Weights of a small GPT-style language model, trained from scratch on English Wikipedia.
Architecture: rotary positions, no biases in attention or MLP, tied embeddings.
Each number is 128 + 32 x the weight over the matrix's rms, rounded and kept within 0 to 255. Layers, rows and columns count from 0. Numbers have three digits each.

# layer 5 MLP up, 128x64, rms 0.179, rows 47-80, columns 0-63
085160128108124145138180090084151134104129139112106105099156107132143046137114131083144191138179132124109106099160143137157077179170147139148120107105204176120139110173157164186141098147107100
163134123126138150095152143118081129124171128158138170148126123055097200142099150101106147158123110106151177161097139115149136141161136123093141131169120054116144115120153105128105132122131105
103170125164071131092070079126116180103131099143094169136122103135106116107082124119180067192138127186156132133124147129097059077086117056111111072172120101104040163073092148084098130138140103
153117160130155140120107113069137066167107146120098130110125135149137147159103113099102137120095097044119119172117083146127163104169200144101114122157120155064155139150157130135114134134079102
144132129140119090094202134122137152159191154150132103169149163121141112177148156119153153125043079174129141046095169100092162122104118110143120104092142156119160138103135088130125100080132111
147129132132075077124167182126122109143129168095131140110100140125154180134133105077184110190100159111111122132104141129112141160107069109076142132133090133140202165128120106119103176129113100
083163111089169130141063087075098151144135121111082131146084172137085109104137130128122166181096146092142060206126060154048163087135094101069116102135121169117175119147187101059085136160123133
116132145127176115055139145087151145157124127101109138185105154143161140213194135114124089141108124152201126078140145119095152106139158077196121109084123128126143078161120115199156118095119108
155093131151127145078076102114116121158133096139138104135180151164127105146076126189114140142112167133122104115116160104104092071142128162156157135169071190136101189120068094119101124111097154
152129159186136164151113135110141112098103066175070112117059152153138156182112131153101152122173173095136128136102096141070136108154147135091139105154159127145099110161115097105129134082060153
158130172114086157134120140102135115178121129115130083114139105138122126097100099145126118143161112073165127087083124134193135157085119111090155137127174049087174156150152125111095140162108133
101144157156132148112083158135143076074192085191129123154095145109109067069116173172131147142189068155101138131159188153088053137132102112142083169129114116111120072125075059077100108068090119
165150124108155140111108158066068110130143069159067062116158134113101085180068151101110122184139145122116091105171141084123165148144164131154153088128144111098118089105117116085144115126137173
137132182166099133142159177110188147070136095155097138204147069092105136165169155055174113162091075141154158162151133175153158082146180153156137184168135122167152102237144163131095143125070191
118122147128102131155094127066185160154126094121139130119122141157151117072085103104104086123153137147094063101121163130135092125162129126081164097136106204147154126096105114119146164182157126
101155165173168109106176151142122155151118100156134098136141143105145145144137177144091095091132168162079107100123087115120140164156166117162102177110087151145135185134132161145122104192111116
128188131142095154095161155136132118096179139128090125111126076088121135112173103147116105125078079117177171122123130148124169073118085135140155153147110102137143164091120137162142147109089070
140160105174098136171153146098101132116091147110169112134139130176106124174112147119059129175100141150134132181170079122074122152130137116091127154181124118174092088141152113101097100147077166
154126147130109086085141140107145108156158149120159117159165107095136107164109140063129140163119144128144111123077161174157174127142153126083124140137106122123150215094173138125079108100116131
092149151137180154142141139126136168099131093157089120104112048181062133136132107055105153213145107082189191159214092144120132129132121120171176134128145030204171129186127148098094160184139189
095119147108187169132127080117053146122113141117083086161116092094155117112078130137085127130117128143106095186076138071127139220161127187116180092155132120148124118138184109136168084120178105
115156094143109081092126178043095114100135117159118078075150125149102102165109131099121121140131119127132130122153074136152082140147164122174138049128162137161018085151137131138157103113101175
138098187098098127161189062202075132119120111160094156130093084109116143127152165126122109079124127115129114139115111104110138164105096119156165117131137102158100212133163111116088084157156105
059131124143158130130073112183117082142162135170065127094084110173131064101144169152122134131208116137137125169184086101119107123069120104130118096129114133160094117178139089120088054119119089
139146151084081151121136188133081108110143174211112095147117147100129113129134138118171145148138121120069173128139140155134099126130139126180168139107171047109096117145126116181175128096187167
109081099128161093081123082133148043155125176123097120132159137132123052154147150122154147127148083090156168129078116117152111105107096158148114180160156086104122139109173147159140112137088126
183081065105110145098216123067133165133103112147095117082122178121170116159092117100140170079197118158140149077146076142129163163095108159103141120127158106132110120174170106077152089072126146
077132108197115162127119135029130088097154107088165137179169119118129095168147104131185083116154119169096117072116155147147117047147140083190083171034087120175102125120075184165185194145070133
125142150156169145124170111108130115172112129169130146135142164103134105153158098142151056103151155153168163170177100140119105143148126089161049150156147143114131101202149134137104102105077067
129058071175108162069187143161138130116085166155180151088152187103100200170087138151141094087083139176149168110144142103166141155122169140152092138127110049126088120135170157156121108107093148
142105105087141112129134164177138076162173100155118102158127052121078100161110116129135090104114134153131085110105133124151114111151132118145109139116093173086132079134170130151131139039139144
137121145153139104130098150149180147103197126142126157082127126155153174166165130169123147126152140165080138113170097171126122158094119147150086118098128066140093099135088125158169130144152119
097106110114135150056094161128172096111160112123061136117138086000118134167123121130168074075100106104127172145115102199128118055139142120196153145162137107138114157200119187147154139119082074
106114152120100137074210176168171145107136149092102130133103139103088150157105101081084132129059037112118144093067150142155100123111134117171184145150084052158164159125124118099183106115139130
# layer 5 MLP down (transposed), 128x64, rms 0.149, rows 47-79, columns 0-63
202081141099150155116169134145125099096172167113139124155156211138124100126186104123140130093132141176154138154164120102116097130123155110101180139120156146166176163133086120127151176153119157
138158115151097098127143077096123107147104126145090106112115129151156073160098163126109181134072129171116076158158167144133142127125127143128102148101091010153092174152113122122067104089104105
140109092105108111116159139189132167188234086172104042081098203104099140174142117101203134128114143114122116087169144124209156144144173092131100124101143080120095143158126134135139147162111112
116162100121164169184130139147159121103125147057158153143131135101099148072152130102157145139107150148154078122114089150110179147122155132100130101079100123107139095138101130144120143058087106
101174152147132123135121160085161081113139153146110163122134107145140053126113191098197161169116110130127114113073168165084137100098122103138127109146156065095123135137171124153185081143154155
174182139105045126179119124111127161144114103072100151110129116159167098189165105097088114127118060114167154162073109144181143083101158147111098169124112145096118140143120140152081130082106124
160126123124161100155095111164100114161079085136156098143153122116127179093094154089120139162160095140112164146196144142139119102187207108158076138165137198120146169147229109154123120141095071
182184096109135113090100123119139145168134148152074150165108123087102093139162111103148077180110105128118146127109151122128125134146126207112104097097090178170101132147149150077181082058092131
056134152116161110138096104146126118111138125104149145127141070118118110147140155080120061106149127129132183103068143174149148108154113075122166126124181145081126088109173089090094121152044183
161138127148151153061154140109135116154084090182104118120108137128186124096098104128135205169138114118180105116125170137136121095080157136152119097095134114140119179113067144125131120146139043
133075070147156126133197079130142163128121089114112138135092123136133094101158128106141139136105145141119117152062113075116202126146116143138128074149114154151174084185151155142154176126153083
146139201072084089153092123110132162209200108167157149164148103143100129096127139131090186048124167149158098128177158193182089138093154123182101115073139089144086186112109160137131162066135108
089136132130098094163142152142102117128157114113189137190111120154158195108151076109106179056123145064166143153060104132087020140067170126076149135152133173163110177153131124143111174154128142
142116149091152164130169179134155137134104119127121111084182118158096105157082135169144096168125149062064114164199115093106087084097149092180150053136104215123114127107130139198134102054170063
179168150160110155166091129165077129118114118050143131138180126152104128118142149122099179152146059155155158150199102139174137142136145131156165127099114132103133088119077151054109117113135091
153143151124074119083160073158061135110103135083126130213132132128131099145132130182120196138114126134147083180191149157087132099112107147110125160144093133193107137119146142161100130106149131
172113130114111112167139120175124147088164132127143132131098064108070135133140118154129053138104120159139107133154113157161116128147146072122138120142186169156154167157134110164181197154125136
128130122147172131131157156113149116177150085127110093081130153090126166066092142082158155164169104122117128100196156086121145086123186149169115147137112112106161183133113135110208157142145086
185153083137152093176123090195151140093148141157105157152132139105098191115115142141116128128125138108095126082142096104093096127091122090174157144162062176123173015145106161140087149116151097
099172243110162170111114164121149114140179115109127100109121094116007121178098109134154136209158164102109153150177117077155142125170148115177108155117069136057184067118140104122123080083135146
147131119093112105155106138182140166131134102129139096174093138120092105082080088110149155067121144091167097095098160187165092092089151164089076160073125146117103138187064163149103108115086093
174035128148125124114119151122112107078095135133145110088214134111118118124148147143130176145149167095136157105201090075123155148044141154136172120131098152144128159141151142117138152048118132
079117166129128138120141139058094117128088040066110121118076138157112095103115147126147159141113147088137143148087179152060111134100120158183075182098080118117120076091125135174099109056155109
142127150127152137120154065125129120151137094173082106152031101114109092187102110115083111089119159124143149131081133150130112113114070166079061126134157158117090144114163154152098079109113127
098089167154148151113168151120155098175177121139175133162121085168148147149103143176152163105115156108156186084091107157096034162137144105116148119115134139173143114140145097158137141160105085
144098145106146064158092109166140085122156163139138139108128150134095224164130146165085166110162114099149082111108085133071052103081119102148139121147102124160145048144100155141099156135142133
104133118123109088129166178147106179110109167139086119165092141141099176069216104110123102153176164080111139107137102171102116154108190150125178094182120180112144087117133127155164142101201145
185143117132123089068134151170144093090117115165115100142132138205150078111165137118154138114139130150162059110211138195102086133136157148112146118116090070166128090144092180150196137082197126
101134102135058107103132097187139113117113140125144124182146150105177115124106120159104165074133120112115077139093132162078145115106122104141072161133192121135112125127170112168117094182119168
092198096094137100153108086097119138198111093131140099090117128157115191171129143128119096091138124081116158137083151115094141127138171091142081166092138156145083208152101121162148108141133085
091157155167123170130091088080147144089134193150119156152198177103192156069125129096117192139130091124130167149162165142102124109078089183163127146091132112103134222120082134098096114207121144
104100123166133152122141181120118111112108125163157155119133102123152082156172116148133086174116092092107130178160143117091107082137160123099142109123177169184163155098115134133085142135168111
123131107147057091057112131166113162164113107112123137126148158175179111062125132076080153145143116118134092120126112095168081157096118093111174130137138107114126062124139075126139147157149161
# layer 5 MLP gate, 128x64, rms 0.171, rows 48-80, columns 0-63
081146110107108142113151083090122104163098127099099144086085194116140093081105128176151117125132114119081111098131091118185134178115126144173071121120072165194085138134128157155111138129118140
144123181155107103044146126144123146122146171125065152144166126165152089196158092073103124117106131129160113109105167108121179085101124168096063102136162140132118086090174144216124161151147133
167121143117134152077109085103139069139138180130090131138118100148128108143116129122098131112139118103141152187112100101154138067163088173149162083171080141107127146140154110110218150145068132
145074134211116159169130142151089118151040138122141094101149111114079142115084113138115123156152196093109098146140078114160110147117149090126141144117164067151078108124139148129128126215120128
153113162090113119098121121171187092138127107141096125080075105144120158101144130161152153133150099138107127120125118136120159175089142152112134140065149149185209190109117143164154167132079186
143082118160089143114098089144105126112196128071096100177165129116132111146145193133145153112167132173123146139082175128197130092119145175116109078140231145062132077152205159160187099105088110
134154183148103043149124139130119114149114092131118135116067140136140170139177137140134148108060130103095118117113066150094139062059148168093171101080105138142128176124158197104123104118121114
171076139100139089071164101158091129169085156137170141146081126173149206106096162112193133061120165110143063136136106069097206128108167161093139100120124136097101145119131114140140104086116133
135106113066177108077112112124117102142144134165143060153174097155164100151119134106140158128134101177110120067138181158136127087066145121147133146119135173089141197121167118161138103098103067
095117103124174166129159167103072176123145120149136182158122160111117115161152142108098128088151101152092053124153096123093156136151150136182115139062091206153100173128157120123159148111093176
138114155148113142137065190155183102143166067179118153191159104091078123114120139205104144090206095143168182185102173112181122110172146118151121162123168093150103124110123126100094135166110122
140135136159088153144110115111115136127129130101144117110095106158103134142137145145124092166111133098147141142181131116109133126122117131094156130142126087105101098166140152066096114147139117
139131197160069163149072164120138111094134104186131140161091106142159127134126155078145132187076118118096099097099124210130103118099084124095159132155134162170143131141125165075188131085040160
153108075079121178066183157131124136116120152161125081134105132104148134151095120135121128120127092101167164145212095144173145080166144146198155150120136104141104135178148139162110078148131131
124173142164128081132112124154115148091137088145142140111156088140175127153174080144157091191164135169091101126135181142177088161091147097077137164099076116141137116145133140139107092126144070
107132148162131101178136193164171132121130118098112097108160097136167132195108156139139112204085153089174149088112139194162112102112064135115152121115154130132221151107127171142194139128171139
076146134114160096119069133147137087111135136100133153125056140161107130099123188103160137130110112108140120157150112156109130119164112113115133118110139193162121102102084124074112131070089173
114159120121122101187053098149127131108139128102102157101115031158133137044155075170117054190095140090147140118141186094154118114081107148071157134105125121090169098127062090108152112113170116
113160213103127069105096190110129125101131070159103190087118119150125069112151111081121128163161128093168105135178069144133141100143149098184124170151164143188212133201107164134099132130091144
145071172112216180108097118166064112111154117163067111152135098117111085180167138107155103100132132101133168080156119150090113109106089114170072132112188154156103186138079163138141182174086121
121123124142123138137094123072159147122138156144087093120161107150092083163134164106068122198133173067144136070090137106160117152100146109086153109137132117185113157141086133125136144108155176
109141104120101153144080149084141128080161120185126108109119113208131056125180119151073166170155071088086136100104150166162082115080075106157136169110090099124123111116135088129149150089124104
181165089129141155158124156167150148091111094071113093144146052072111154090108170160092134137079133045201157114104118191128152110169079130134175149127172085130174164090128114127129202147154108
144130147111162139120134100124144114161091145069147102124181082087173096133117159158164106057156156150073155108130130107131142180078154121122121126127131151136134192097128135164121214189154100
088138112151124163171185147151143109126140143138136125194183169013111128145137153125111144127152139093091069147121098207149110134167128113145139199098077148141135092136139132144133112154099103
137182105155148117201110192159110113064147093117121104118098060109123087064115174086051167113161080112134169183126112101169123170134144183143153110174169157100090118117105146167186135107147126
128157089076090070149175133179144102102149185136102113130195066086129123175125109117123144134090087062084169159102131116176149108094112136087078192139124129090192127144173147194089113162099072
129041158140150117127142145123118102102082107086134080166156082106155149215114122082142092125093092094116050089139101136098134108107110124091123141129134088083096184148152149122109193113138084
150102113114134090103135167192132096138098211129103168197085142162028165088161147137147131102108196133140137162093068121070171111120128138197095153069086130163137149068144144088109140142133138
111146085131121127105131139120138133138155144107154118143109139131110145100133115160140150158136126148098121110161150151114142171173121099118162124114101128132120112126109104106125097096143096
129115092149152143109124122143146095121121147112130103112088136179081138152140182178123144180152151132143162123177135146106114146095142111139091107121125087148094120098150114122127120153109150
157173175186144158193124166112080183157166121229135067125182177172116122129135178169102124147147147140142156157184148138133113129072099136120089105094157095108177116101174104122120158194147153
160045144111200164063160150196203112126102136091086154150129119076110161143099101091099154124052100107102136117094115131125114098199112108192130129114093106100103149092089137148160115106143115